Weights of a small GPT-style language model, trained from scratch on English Wikipedia: width 192, 3 heads of 96.
Each number is 128 + 32 x the weight over its row's rms, rounded and kept within 0 to 255. Layers, rows and columns count from 0. Numbers have three digits each. The size before them is the row's rms in percent of the matrix's.

# gate: layer 7 MLP gate, 768x192, rms 0.122, rows 492-515, columns 0-191
# up: layer 7 MLP up, 768x192, rms 0.126, rows 492-515, columns 0-191
# down: layer 7 MLP down (transposed), 768x192, rms 0.118, rows 492-515, columns 0-191
gate492 109:146106100118128107151134064130108157129152140104183161222078144157114103120102160172123121141162172120167109131092116158150147133108137142020113116124097121163154084134085116125136101108130141117119045140141142197118090169099107119100202104116122128133139115165128140183134096118138146131146152202175145115153109148072122072149131095097100056179133116100084151108102161136129140156094109185101172126150171172098192129194138046122105133102108120148099204097100093116071167116143177121088176151167133093146127128109148127151119149163166110146098093138129112147072160121101166081
up492 103:180145132157163159079079126094111105125165159171112097182123110100110124154163172130099130152144092129125162094109061130124102124120059098124097093169092148142140120139112137111115088115099129183130138093088084161144133086165136119111118052139106090155098162102113106133171111089138137040134100099101158152134133088107120125111115163159080134103093188105055104124098073138130084102140126128106126123120095142164145140144167120105152139061141184149109125060117129125206115159133156085085204181173100180099105156051119140049128159164131149142069113184095119137161089111138090082
down492 104:138150071075131177096143069136142079047181127097121125113120188128153157195126106147164120177074132122139128141183210101113126132108124120085102098149178094105127145160102119123162110165102127100124137110111133075132170149129209129139160142176127174093158109137123085140111131119148136154171089157118137136126173130076101136118153133150142142174178141158094114167180134131133127130110113106196104138131067085133042122142081122095119162119218121131107184120107155124126133109116051119208142113182140127144090116116160072145185121137165145103054123116129135097109140158128196158
gate493 095:112093141197052118105137156150138144125187171154135123128123131142133134121084121093181119197169142137125073155134138150096178088156109100130099140172104100125145152129100122110107089110035082116143159104122062041137125136114135083089148065195100193154144087144099130152131143081086075126174149140111042172071126196121155119075126109116101084140133149096159112141112141134132137137154137147140105090096138076110133146121119062129168123159126157162148101138095179091175151120128117073154066107104183113161113108143114110102095064131124147080121114155109145137177099149184137161
up493 097:116098121116081163113117090159052144122114120059082121123126062150139131110102086137194119143047171133100129096111134175148131100086085140140167140105155132093131147166182123134134111165136113130102091144095165147108137161190118179083104154156111149158036120123117122172086120123131177142107138069117153141152253124069131120160121150158129140102164129131109103123170115118169137082131130128103110130114097172080153073130102089077092132150099180111115153164199066170140129075149179126119174124082167141123167144138130098097156104115186099160154079137120136122142161132101118179
down493 096:130102140180123165167121111150194106155151138110090106097106137136166102127105163079173141138104092123159128161108106131127142163177169123184166160130119167167173134101141154152097204147172121150100161104153160130148055107130159069089150121178136151157129120089131148095148096137140083150143152168132107133085093197077088104132156168148099113146082103119147154091172087124081096142060099164098057103134160091156125141150161161208145102134157139131147049115090144100159122058101131104151154168074139100174096124141151164142146175134175151083132186153134142057149123132166072141
gate494 098:102051116129136150146124119118084144150166104096103079132115170092129109070145190114095175140187180109089143152177146138128087108140087110147191160161134180127124119103159092123137131105081152103150084109128154117108130121054126154160118116126169122139145183145120100165076062153171195153148127121145162094161157118121127106186100138162109128140139120081102077156090154143139130100105147123149136132089084106122118081123154169136093088110142097136115118135087151177139052133189206159067137152073074134187212143145150119115136167150105190098117068069145114125141141146087082150
up494 098:138107128182123082122075122093130095125097078177108191116125128152123167162143159053098146167128087084102077130142124136114165103146159178152161088181163178160165160164151127169141162093133123127130151117131132108190113160100124164125101202103108195138136079142133139111129115129140075115123148147109102135136142119100123106118107104157127195088111102122119161186146071063148114139114118147149127147122144115161181139162149116092146134126177161173183043129101179118094182084071100112139159061107095131134169158104142117178138221083163153148106145160095130150139138118131034100
down494 097:152145186073151124092125111133150145191135167100157071101117099075177102127111171128118084080190195102102210156123184203088100158186151144131168154143108111096118081134130118160134152131077136202156078164142111113109102111150173099087148144119145110139126074162151141151131112153123215127095132133160125137196178143183117128155157139147145147133117131131183125098137133142072177070104171109109154110122146141089151143146133129097115084104086162110088105090137138146131145140133090081086151087095099109108124098163164075137156089131108150160142069157160130124117104138212172086
gate495 098:162181143120142152101095113108105134140162061155140186120112119128153164153113139106163091076152117166141126170053136079144110137148121114200127104177108140194128161073096176159088112124123111113161155160119127087102131145110146113158147142111079124052171107135176109101070112131093141131111111174075144067172178130155154112140125166120105079108086142189122184170059087143131164124075161092132153113107146120155140130144161125141140116108108144048095115106162124128225154151033133158103131164104141130132117154125162108131108143154131114147125142096176103136146071108219147162
up495 099:086177146118156166034119116129174153077129134133124127099155063125116070087111099122101187110147106176110151176097101080141105164132161151130139201128121091114199176150142066109116140120127095132144095087108132125116124095057136140116169159118107072120160135144120111048114102157182124124125180037175136093073097152140173132100095139172155170151111118157137115175113162113055138174109132126123103105115155074088111120157132142143152108104141105161173121166172110203082141096192115123161135139136127144158129093101142145174179110144137123089158120174145188136123152157086119112
down495 101:162158158169140075103109129140105121121111133094188164204097166121154136108162092143121115169179100148159181091141081073059156089109137133182110166107139178201104114081116094157138155098120140148065123124157182101134133091176094158184138117147130122061101140146153136151121143159114097157162117175109135118200130129147131123130140091122090133025126151105145149094121089186131180096161117144149115104117163117108175141104075145130079136086135115144134180157153221089106116095129125118128109109085158123054162128128113140173144144049153135128078075109115121133125097146119182140
gate496 105:064078046095150129162144124120107151132115192142144145123188076129076148141169174091061175074168087101088181124141067192066092148117138121114140151067085122153121133134133139098128094150154144095124157129050088137115142151133102124134102096121129107111067143123139169091145083127117164075058099126139131148154073114174106100122152141129122147164147168088066159122121081159179129100124089139122130167087122159144053164157182157105119119120148134121100101129119141151128180155084133118071144156149137110126099131059102148131126086145148097160123136081140165062159136137161149197
up496 108:135070096184107162129143090078134090168141181148111074090170169144166150163199088129126095178105131128142129124169103076199141118182098164156105088144170087142095170110101124106145139135099085074059124135164191137115144167073125162098146186184092117124131137139156112111142188132150124195094141092135120073104118102097130106034100131109116116157125173064142147108104152095146101092114158059101173128162121141112102099120089099195153173176113158149114112148126151146185114130166127135161162114108104124147132141097144124115156119111123177165129175156185128155148080138136143171
down496 109:161132123114105149128092138111108071144056109108116120148105097109184124155115080104151150136135101108173143107131153108151121093080137100083141092182151119120097059162086046148109112101159124105119145107109100153075094095094156092100201171164151124168148120063104169148135164097130157123174119136056120182163182134133141141087193114153135103149091079210105106140143172164136163109138155132118098096144112152107147128092174121068116054180114171101120160112135117160119096146148100171083074192159154123080143084096182133102158131171117161087135113097097125089159091109078140132
gate497 106:180178162163156150127135139115134156148116087098199159156079160117203124184082137143077139164148115052127173138125125143105146142158100144138123088118179123093099112130141127110118105106120197089129129131167161123145169113117097133119171100124174152137175122131149160107182123181092159162088101161100081135098123158131158080096132134167105051140080065109135067199106127122119105106113138127141146149134089158128100098129140117073107124114146093182127136140127113152120052166135095198118141188141161140030117121110069105129103128127145109070123064153109119134152101102160150037
up497 112:098174165126105117095138086154113151091131131123083182136106137097174110148137145081108141141140127187112106132182102193078130161135119125102049135059100063118093132104129187137064159141104183115094127107111127107169117131152143110156209135159158077123094066101143094089145150146115144115159099141125084184156158112172093109100136183100079131172168148151100114180119157108138111144138115155137111105121138178060179169091130142110103168183108094121138120107144080150120155150054178144130196153178106125128161100090141133163121168118125139211128153170166188145127124128083090115
down497 110:085190113129117141107178145094042105190139141163138118114125115111156130143086116184166191092114166096123120155074113167109137175080178136122150148133145098090127162124113135187119144117155153126109109088165183104178114168144075115088175166196185151146132125067083098171113104126109174066112115109104131196090151119130106130085168132134136113089134164147186076113108170150101133134099186115131110152148137142141170125110122095084078160107148030152105124137125148090080143145133105131157106106158110127072076176140157094133165111128132176107116202158112103099126184127169148104
gate498 099:095119133133118167097143127088156109151106100136128081139133116161083129140070132179162149141075184133151107118125079082145116146126184129113107164186136072099197081177143083151135097092146121086141141154099120112119116136106088140213128120108125171134120160119100168114123154082079090129124196100151113086089159101096185142127138105146193186209090126115149156092143097174126173108160128108111190072154125130124124144108087136138113187164149154137150134102147077128066180129109085081155153199119143112082156111131144173131160096102106097165129113081094089197147126153147157200
up498 096:193100106116142096128134191163113171123150129147150128093135138100166079070132139080103175128193070152115114103167149171172194085060105142154125107079084153063111099159154096126116153113122153136130192113095165154123123118169128156092105109119135107097082141147148074149129117137177089101106074136153085161128123113148133124106120101174151076070095147135131039137080121110193136132123113132096072162121149104179132178148173103105094112097105088061145078122161188155121077115158111116120189129173157119154120144087117085143179144132114062169112134135163094108133089169104133134
down498 096:131096080139118151141117134147110141107125139102197183149028133101087125166112116166143102058140108094138115143145098148082115150130113155087091090072129121158093064052127150122117153086142141108162075107172112115151147087146077186075176102133077118108146133110094145157072146142038168124111105160122130120164105153129186169153115089137154190142176157061177115110098115109100076116137085104127111164060151092176069138141149135089138148153122174149085086120097110116112121090136077130117131135119141082105154133106152093142094128122145139137200125150071122147180098137105141074
gate499 105:076115153125130032155134123193086093158128090130151129163126098089072162096151125146129182095039159090119116136150109046141109083135128151108098112152143124121094130082097134157152111121148096135105104149151110135146194118146131072140131159150134133120113188137189095115093117142088152075149050150142113125164145162140129084114084139140179118122160107092142081151090111102125125134114130146199188090092099152134112106190053173130170152200156156128183136154163064162171076147155133129165104142117144124119169127127129074111150123122147135156125090154152057074121099175113118148
up499 108:158154158121100122141107183137096130132078062107139144161123150103096099145151159152121123121160138064134109164079137121150161101141119176155129079140092122180177108074092136149107083168104089092112133123173154076089074075160109137187080099158069111131180174150114137153134122114089155134111105131117046151094068134151137121218123112150151110134123137096047207127105162116134188112070080116116155082103152127056144078105151163138092122128174111115158118129090129097120147099067099094092119073143149117121124171111126107140127195177141106128114094068165139112149130169119117162
down499 109:170145119203127174155124097156172138187131106059108148163173097129108100111157157104112132124134172123115113088074104193117113115170134131091129128120134132083100167121098120147108174087073081100141157079114062119112132149150119149142122194111130124123129147137152144130137115103144097126053130113086165096151138081094115111185138192122091127166133136082133127166187084111146116110095131126150106089035114085092173096118064098131129130178107144197130157096131108130151056160156140087133136141116082154187152149103141102139180178162060089113133183104167054113099121124112158171
gate500 100:131101103089120144145056131149133159115110114113159142122152084125156188131128134128166077102134119086096124134128058091092139181088145167160217104117100101131167160172153184150178101132187131099105134091134088139145164093121085091083113109129162092142142141144069185128093140138180127137106097111151155100201128155139113113156091125153163142142095130148184122164127140173162126157082114148114157136129135104172115130131112170145080079112070121064128156132185135109139096103146121126174166104136191085161107167122092125137135143119095153135147171072193134114118212163137185231
up500 102:136137118094111129116142165110098167144100162198125101095132093111089061102106123204130114072155102127082180120126120110178151176138113118119159098107130100169052114162149048111132109165128142110147172102133172133185140134168136111114119189108104200163136154142156125141136050127122100144111143075141159196129191182080129119096110111154143120100151156082108148137131121156081125050108156115108160165186106166086094097198112157109050107115129158131112111148154131200123143149124147116170183105116162125144138121127104196113134151144112144085196145136150101144079127075148153123
down500 102:155099150124121093147144113180108144125098158090117124175125188088105122163122057144152125177108149149124172174126127106184119090117159145065156188156108103096141137081133099178145120148085137130184160108143114109108155137141144172129158110126122168079079097123114143090089132119125161071131140153144117116170150165138145162114128143094142152081100088118040080102170146086152101173132133075162090165118162079106143103031213116147102186092147186143106153119128135189139188147101126159196109155127144190114138139201127089145129164117105116113126082115122091134196150171120116145
gate501 101:069128155137143128145140099132056208118141077077186166190131093138084104121115126098121139106129120126202165160138161186119112118148104160128145150121108146129112120057112141052176191120148142145151105109120112156087157157127115115128138155145158148101110158130126090097066121142133091141100067131124185140163100166148083128145074179120185166135070141127119164106141100133094129170146151169081129157073090067144109157136151106104111107162123123183127194072102164126092175112104125112046145170159110109150090152130126142129132084055129111135103176053090132124113079110133121081
up501 109:112110057105153129094112092170182084116121147156166140126132167085159103149053142171173106083152137171105106133163077162097141125051144147061044123104155147158075124169133104053155100122133108133090053166117116135092124180123111095132130113163124092094153135148111104122141131091138116125143103114130094110142130136115160103102191131071202079127129176115101113104123102162108199121069152135135190089122077178088130091129076123085158208132185128123128125109135153163121086096100153154129165117154119111151127156106107161060174113148087101092116146144148140106079096116133139157
down501 104:137140101117143127098162027132080104130125063126122166077106119119153170124137097117177142095074135131107098059117099098107105147100097099141106141115125176150113112071132072140181175133148115141119128128162141113106130099153185139068090076121048116151154098072155141141163149154143165087112125113120120127117114110115148140172121070170075100218171150147195141141166125116110139095068105058152126134094205075115106119158107105115125127129091166107089112155179122107108105168144096171132100121180171111104110148132189119190131081117190128105157149147161100130178127111120071146
gate502 105:145138106145214101120104100074171128029101139107129174145118102126129106143100175120118147168109127148141096162111140119116162095128141117161083147142146055110136121164108099133180106154153150104089123119099081153046164083094097121136127105138116127120087130134084155168113128109105206150083107160141168125135210079104083141088121127136158089141174138167117139138153142075131141180167090184115112071036121147137114178085155116145130092139146143133132159106160135075094169130036141165141189130126094142160117125118169131141142104122046128120125125092172115140147194190127122133
up502 104:155197067143147158159086203128171137103077127186112134098136103163176121108099146111186108110151156089145094116133131074100136118172169088116083161090082085108152102175118107168177136067107104073098088120198150180102089102112119156156083148131138098153067106119161110144156117149100156189083165145121154138173126149100156100103120071170115128133148156189113140128129151117156197119158130139085108102148147139089140102062121108129080160182149177061103078074087142178135119102094169184115157107128108111094143157124130113159155127116143134136149187093148115129110119112062139120
down502 106:078091109100090165118128099095173111124068102108104103124113074124159118153239080091121119124087075110141134167098078097065180142111145130148114088103149111167145130135182181159146140168166085113158183108199141142114089134126148131097170178126137132188121095148091082102071079116110132099137110091129173098137089129113125147138169143160137148153143112085146143154130123105156089146045046159097173104184108123166152161101144128148139103089178132139167135146124076105128088129121170134144099156114105088123157086187192139136138120140114133157085122105102187118146083148056113131
gate503 094:150195058168112133097100176107116134144077079116112175133139143129100140129113094127097156094174189115124156201146100105119147137098183123148089078087143099158121118085084182113134127152088094103176152115152155141109105134167091124177108082115131184123115092126111139138176152122126104104131160174075091082121102158058064110100154078107067154091102137137095138165111154124115117175120156127126143126096166146107140192177184125078082109160116189109121163123126186154143128140085130111142166164144130132118165118117157121161230107153116176138164152151174119144149197080085165113
up503 094:158143140140099127124086129137153064127088144158112079133099120175099112136108180127066156192096164147121079086174119111093147102119137080134126094078097131152133099146143129102117075162117120174154110147109077112092163141140125131095070163182143091101193142088172107065142128134125163178113068100220128174125114090147134170087144086210089178119113115134109158064105112124133174136135125163195072134178083187108113117091122111103063132098091154152073088125182141111127159115135111071153130091099083085085126141130151162122150107103120111175124141112122119155114072091141106127
down503 096:144097075164153158076090145100108116178159133104111117094093107085106120108080110101098142145072127193102121108126106113140080147114134168176084094167171184107107169160124126139117146126091158152153131073109080117083147112084097109118116133056130191081122171121159108103148186119162117125083183103128191099092114142195156167125132150115128138154129191162097140205174120107132132141139104089176139171075184148079161096058091124136150109169112109140113098115166144178159090094154130150128177126107153161084160091127110117110195112115193140103074150115138147099169122123129189160
gate504 098:166150100108130128196157144136069111152104116109094095135132115113128197087095178126078118097197095142164057105195151108148164151176137098091120106122133090080132160184214173124085127083119099140187126114089109165098165127141130106085181164178100097114112129132121151088144141149104135129142059089079131153129104162104152128131140167067074146098094149110147160130100131104115172080149095087184147083153150130100087159129127135168194096090112127111148131143125122148135194087101103124145058087094124116190143131142117196072103139081109130113149138089105141092151108110140177136
up504 095:108217126172079130104109136183161181113159115145119109194177140090115133138097154122111146113154090163142121145099199151162184104145105120054144094168148098161116082145144161155150077162097108134148145172123178133139095102140135139157152128100138102098117081124128204071178159121085163186153085127128163169161116160172126148118097139089142140100121091102151170137128110079190094102071138080123093113095116163077167168169112104162109132140125100130172189171158154148163098140104101062146153091080174165138132144159119096121188114097093142109119157085153095188129110165126153094
down504 099:130096134053180116141165126079132129055112122147199129050108120137159089100118119143139117158036177074138140138198154120105147159136135163121124184079184126168133132116156130092165155112101110150161159167155129156156139130139124123167109135164141156119154092121133148174126114113069068104118145165108109150080163159163167100120120150171072095072154118143120139184165098120080171112167112129135102144152136107139116089087184153134155171121163144089092131146129111075084096129128133149124163147090150116067084166083165137181121118192184140127136069192155093134155138129107136203
gate505 096:135112138104135162124147145083117131160162160131141165113159140180046117079133159122130129200079125187155134136098109084114120115122152082123111146128184101156077104175164100076142107148137084168116162142160095088131145130110101168147071136147123143126183095136128074117150132163095105126129103156117138115122140167137153157141135100141126080137152115148090099148090108187091124132083150107134134168050122234157074133158107160131068152137225188122130129150085126145125162141098176220104136100156060052132126135149101101165137123177123134093161138120111111196155085158100101128
up505 094:130129135126139138122118145149116133049145130117162113081148140113186188152127140210085109123127098147125165091178131128145152088146122101130112137155067126157143116106180185169070108167119104161092139116095095183143127162152051167159123107164165123065158114130075109191125171165144137150128090135089125094169115112113077137174117109191114133171168069127107170118078071126085185124118116106115077080103113083138095056081140166107118105140109093119167153190120100126066127112107139091196146113109135143173122090128159126142106104178157066132124148136161115084150127095184155094
down505 097:166156159128086113092151096114089139147148155112137166187137178111073115127153172058121136141094086044117158143085150134118119097170097146121069093111143141142133118162097126152140098072147090091116108139072125072163038143098129096146125158135139126171129104123063127075116149096159140117164117138173113099157127129091193168153171119149109093128115140143151096081145124121136078133176109093160143085160130139163141185149114150187098114120192168122099154080124109112135105158129183105082090144150100121030147113021124089106153105106125166088134154121176130187096156127112130139
gate506 104:155157171161139141146111191101116173147160079152136194095111141153139107128131122118101123110183162169127076097117142145067175148116160125183150115118135111175154114096125148073059123147199131139157094074144059151128147100104182139108156138097143101122147129093130089153192175149143069122061138129088118127163103085157111118196149115130161146154137141095173168110149123105058065118152141157120155110130122108163148065116127057108132187200107171105107150084107163127177128136134154177210140144149157113153138133151141154135140141144086095162064159169104153138112110150110065114
up506 101:112123074068106144076159086147135130150144163104149079148111138152091127133088153131143143174128106130192142166106111127150095123052071114098106042099154139066090175189135105180170093080083112124114172190101149146122100138105105127137118101185138170113147146131125166106099112110105105137148074090166148152107155114135094160083143110113103094049177095185081174124082110126147148152060124153149160107148171207117122179113154168142125124096128059152158144159121094161137126091068129076101145095094084100117113120126178146120138133107122170080133100093132089143143078086130157130
down506 099:123124114106123138064107096154157139143139115152147104103098106140123173108146140151204083172155112135121133144145079175136083088139077092067097136152119104096110137175102099141145184056076111093135108186114111083111128134164091085109112088187140159090167128167084186129088070084092145113163130136153130137120136174155092178124081130095148126153106117149111046103081127175172168147043121134151134158102132170111146166136160151117129118095127101193126126156117095163106187087100153107050138117093073100120172111128103117130148094101159160099175110064132120123127139121113192189
gate507 101:125122137162164097095124149087092130154143123138112127214091144114181140072130145172071107168149069105169112179130182096053114104152118208099129093196091156124109077158087163053128147116129130134143124204152132105155109116155128169095092142167146117127164106083118147126121152153170121199132153105104136165194166100186126135110102086126144108133128068128117061129115103191168124144122112081175131131121152118130151155149122063140141147140145095123089147215090083106124112075110112078115109080110162121134129194185134111083129103094125168151096101161124130128113174106106133126
up507 100:089131160079096163177168127109127169057070120127106133111139130139141117073169124128123128100113138100135134078097142128143037112139100115098104147125175133155124207136133131199130108132127140129120140152171065123178121139076136066120118134155144130081112084175195101151106132095062138097138107129078121138077133131121129142156121146115124150119042126079107214120105108170075158142163138117124137133133108091128112140101128167145140117115064152091187145114082136162131085177175168153133201169152093175105103089095139164148135120159140134121244147137146131164081108160109116094
down507 099:104141148133119101117149172148135199158099100067101110167151104122115134134158109175168109121164153181102088105096131180143090123091058133172117129157123062102120105082204081110130082144142126115144073082151112145045160085116130073103089186088101142112071106000119148116086122126123160118123051120093094084125145118109126068152166039122115139103108150140157098144128134126144166108122112122145168123110172099131142091129125097089152168139125146151109191117103142173140069123122097120113104154127130123102114159102101103102176128125068091136152131122147195105124126152141079122
gate508 102:171113139147124119131138123091112130170178108095143101092170011113098183119156149128094126124109129128121111127156178167168132109160103145150118138124107121104076148115136061167166045155118096160205098137104155152101152124185129186122104125084131166178159153171143186123080124148101146173121105157088108085116140143128110154110137148119097045123167122122154128106136112179110134093109076216207139127113142105128123144067129123103190132125147177134080110034141107097108146135072098175112089127139134173060129132173105161113149133137102090136071146154104142114103142136147115138
up508 104:142104108110156126108158121092123184165121172162138138099182156101163161122146085130141111092182123197089130096103145146112119118097145135167153051100066133073089153151077130149139157154166164143178117125096167103146171163145115121081099135085119112159161123101110161144045109141103102183070099096075226072117149131164065136156097187116085163195126133115065102053111134175114138134104141126157109127101158154110152114127084132130103151144117130098113177160150127149103126116097125088141088136136138178121167115107165151165181111107107108108155094199154179133150155077106164151
down508 102:133111197137166127131151164107106161088143151173170096150114142066058152148142146087112151103115152150147146120107145105075201134144136154116121092144154190182125137139134131129148139139127133168142109158164154145152099069109144088122118066147116093154149131153125076191122073152096131103088114154123136138137131167087184127138154155125091097128189155089064105119129138127119125123105082124082133138097094135153069096058145128120114127058162106110157101081124174222149177165163128144143036119152167117085161136120157174110100102124121108170119045135163090186109098079129104072
gate509 100:136170142159167135100094134085143150092093112116127153066121112113176167092068125078118100147170104092098115141147112087125180104135177121139177118172095138121095044116180124210129150092138168173130186164114131082156111183104086127115103149139142163139141093195139121100064073082127121079129156121113104091157144087113155142108070140158148125115104098124133193181129150119162148119081154141159167119128075115136150185135174124120111107069111136155119062182153136160186111130108130168195126110061111149097095137105103083117110091133134111102141133170103139063096076163146084125
up509 099:152154149172078159134023115154145139118139163156146148127090056049167114120158105061126138129183100099084097184128111094098113095088076122110196112145174141102127139111115148121110074176149111171144142122165175142107112181114139115087142134172083159098102121144150123151109141102124167124120107157110089073127121133135141108116180108187149139076069130104095076118137145107134113143098120149127159119115111142141119144131183050106166118116109107121148088140107106168105092154087190140157185115088154160150115088144083137059055162124152145207121131124103189120162116155169129068
down509 105:093082087094095181110177162092119085125117135113160075124134175155100134154102125096117132161077135169096193114109164089165156116146161164141068136151144115119043199147156106157115147076097092157134100152143119191110107175124093156081158137141038143159150154086105148140144103139125090094124088197169134127141129159075069147172155120091101143161106082125089169089181108121103103127107130125128048115173156127130141132105094097101090155140124191142139132166162119121127184089105145129044084188139103131119096112148119163143169119115117146123197154140111130087120132161087132160
gate510 103:077157197110138145198144135069130092136124158137125153057119107116125214167122125138111135176120079095164113153113157123177088128154086124059187131111139133077118104124113117134121100135129141112141094133176092102131102120092137107129103137073122144081139132105092126109103115148006057134077150164119182141081183113132153150159120109163095164188168127175171101107135134129122101161159170121137133153103158160122080159127120151109088138149119088168110144072083146102121096147106128172101210110126061114093087118169104127146128145122122124066180153134128077067079113151121152122
up510 095:085140169149147124136115207132066094143177097112177107174122140117087156132157119167229133150151098115161082092087176161127143097119227142137117112123109047144110116098126165130105090107137102129083125116152165157132137089099123128105081097116096135111142127179153198159159137158081132150110151178140122130141109091144121165095200134093109109183112075109112169155180133116109109172164150118130099121101177126130143158108099158107160124121076154151098156107140122094114120152084109129183164162130110154078151120132106087155076159092169139144131053184086095080188134132164074110
down510 103:085121139140136093072102139164109150149052102125118125129102093144132127157140105129110157097191103133105114123131146145101178113136058130183119114135091143124085085146209050107180106087130116149166135163117146095133122097135103099128166187131145102185172110108117142113092084099166095140145078158118150099162086156105115140130107170117113190074118161113131142172176184131130071108136163126157126141158087142212151180139159142103148102120141087145099149076109176102132111132133150139156135120130197141164159099118106126093070099120084115212119162145052081133181056070126155150
gate511 108:100076075075168084112181119133177125072115145101126166090144154099139158154129143101084165087167108090132172143204152146149101147122087135150144129125121062169088163131112119111080182110125123166109154144082141084093162044148101130136118142141149146134083180103127169217140130117142135103148123117161149069178130113166168147123075140120095108159113130143093144151152118143093158114162082140083097097062126180125109200175141119120149133110093151047071149069129106186167121162134114131143166077129136167143151106139131077168089103079160120106141153102106123112102123128127206103
up511 104:192145094167088140103150143121101133132090076119177137102136062114104129172146126140182093100110153139168111147072143095068131140098069178134123164100104177156138182120130175183140173116122119095135098177061102104120149115130216162150123077175095117135088118172098190117139092115121111079080177144105153079095149103193121098136131161119113150109110125107151136121116123124141137155155106078129153121140138139104159124134159091162132105124143066140119075046110043138118133147104131130156162221160173130082124107139137130110149181117120085126177130144095127084186099158151194121
down511 106:132119108147078130109111121112125139135163142122109086112121083185128153157164123098078164141132150082126103140172136108152122147150065097163153149129157124124170151159176149086165162141173109111092102113101141105049134152071085211130113135102111108111135124182128126136145155105106105119065150130131079146122107128135189147079119109186109101144209107123159163127130117192106135113204180101133122102120091064111149158163143098151055072103163073070142129122102114089159095125085102159170101138133064152145116065117147114199092150157154091175169151110095191074169090153141122129
gate512 105:147095154086148129135133142134133173154129110137129109131069122130146127122164115088130089120103128111117173117149080064156105147135152085120168167149094092067154123090134088171102156053145129145149178112132163108156093085151104065149101129173068114094154137188160153107070084093126149176104090151148127141105124116130077115152114099145128091137127126073185106123106112065195201107130134121121142126075071109105155136144186133119173202104142152066141136085182103165096165144144110139091148094149129140129102152123112081122168177126144131085078204108036136148125165144131199104
up512 103:141115102127183182117153105163125102099112175063076107142116180109112110074133120089078148126128159120134131063148119110123149121103129097176124191110055136201172113180162088098135109098206168099140160077082073071140122126129122096087114066107126117117141155129178145107118137114138140140123133112107153183112094183145065133131136114179185097134105153080088091127135071138108109110121108114196134115155143152150097176137151081134164172189155162115138125090105133124125097102099135154062138124115123114079117148120178196172065127125139123123202115136113131077086184178123127117
down512 103:134129130155122088106118116093113126100149149151155214176098073160077155118145104117044137127161119141133090177094133161132124079142092116140132132141126132087124048136099176148144104128116106149160151128138165154110169108077216073138103071137114140185128135110151125135154194008147095133122167087148168195156101150079131159156095148127145164098148128176148102115105119111126153084203089141115118057148141157160101157127147103178162084122126129137160075120134085133118176157116198113102119169175154105145103154150141110122085114202097150091147127165080110127134131116124131119
gate513 101:131148142087171100133104138125111107112181145174122108133135114139096089133123145139096189134109128123114194102171107063107102118123097229081062119098086096133164160075114147141089205132112190094131131104077170107159081114141076053214110118118136160135071096115123123109106135160124132124098097136113155168091165098088106156073095180124097089172129090089098065086099154071153094141096162116135078094109107218158124135121142142148085117108113096135166183166114120121126150113137129072126154116165196123110088170143148122148100080144153113090152124117126110133138111110165123097
up513 103:135114098122168114126050144182085094090156107149166145117182062179169082128136146140102123148130149073107174134117107170143149154210122141140105122120101136120132141142162133092117160087119188115138138133071057121150064194122120086136176136134122151132129103130116106123081155193113120148190156154120107097108134131100141125157133116119144132170160146122113135061161199061125109188119089129143156109069176151066128120125111132194098220112116181142074128116167094142144123158104173110170164154111140191117115158096179136097089078158180135146127126099152118109150093166098151106
down513 097:119079137084053130064156117100136234151142148082069152140097114087137142110177168144111195177095120121131116108126088093126131102127116144166138136099108212104093085156084157109136075119123105178159091170121111121105068108107124109162136123131110088160135167125155106131100145170132056099131116042077158148120145161076072185093145115097099133109144091129070068160158133094090107111083117149139117129124142160150097120090133141127147040196140112144113128094131157136113124110039147143091128124112120160151119094085118125153142129102130141157135088152112142110180174138171149163
gate514 099:097107192121198111145113118162099084157077080124125154166074167153123154122164103109133027089134116152105160120129135124157125117201122141102124121154078127150128088185114101135153163153131126089177185131142090129066114170152126080115156160108097093143155173185162144148165100153114114165101117097195109171142152184091097152067170122100108159137141125142114127159137164202122114119143099070143157146146122161162132101096144143119157128142131128106154119062161194069115160102172167150147163177182179138117175079112152150140155169139164139102131079131085109184162142079130153100
up514 098:129183140142148140131136032094107147118161082157130154141065169115177118210135132133095082106085081125128130047134161141141118075130121094080149066140162121125112139167141111122138143176191124185088125155134140074096133112144144164136134091109158133084134128107075143177145169106153131169148154160076148136139102105135125117139120110201155124185081155152113134093123108114122116167179098136160073163165146127073082114128150107148160088117097108137129166179177153227127122142112092141114127128122145163123126074127067153096188126123164147145107133126147162172128061179193091094
down514 101:100136135139178074136089113113073106102120104130147144113150197094123147170169198128156151130133142114169114167083075109125155145147134114133104170142092182145135144165091132145115168166065079125134196142074142133132120189073092121175113200135070120115152147063122064193147123142134158083193130150143169115107125149112143115143166125133112155127135172138095124156097132121122113129118129074114112120093089128181176117141114150091108174152131163084127066152149147132168166102140160110131175109176174107173112028048119161132115122089140111177105113126165116126174167116109122205
gate515 098:153085110130139148101148163139128131149208098131180084102098124111152164142147089158117156094204077111128083126146129141162093112093089104119124139165093061179153131138107173150128095135091149132096107082171095142146170169119190070100159113156116156120140098153109202110148156180149161148135125152112125167147146115119115111155142208123122129064119085067156149104099128136106108110074181100101138125090137191137133078148112116101174068138171155090068161101162103152093040132106141122162166100085074175115169149127155115106190099089119128107088092148117146087170097123101171132
up515 097:122097166141080089108127149124128148202083098146071142140136124127120103150173108173158142151081104166095131117142105160087107159107135138064106095145131146100132177202098146130143132139114102177154153141160130146134154058123108151183153085104103144088145141103139142117123123165120116108213138103172107064183113147108185099120134119148062117143112053169084113155133147159140108106132142103084175082132164162136109197089102164174132215112145120183117147124126151148107213116180165084136188159131112102141170090146087094077117160102126087136125193143089083107152151126131129162
down515 095:089135131138167165181130060115149143092126083138149068119096137102129065146116085070142103103110119092144106174152146194171146122066119112173033159110141119127123043106162089105091123123219128133152154107167107107098109144085172166114166143159188141113161133113143147064135083124155180099112111157115079120168093147172143141134154143074062161173093125083126114070145129096130168107175111086138149074160120119094116096124105076180109104154111149100127125120090106130128115159107162113104152156138091139151129120147162173118145122180139140140127155053132155158122150066133190145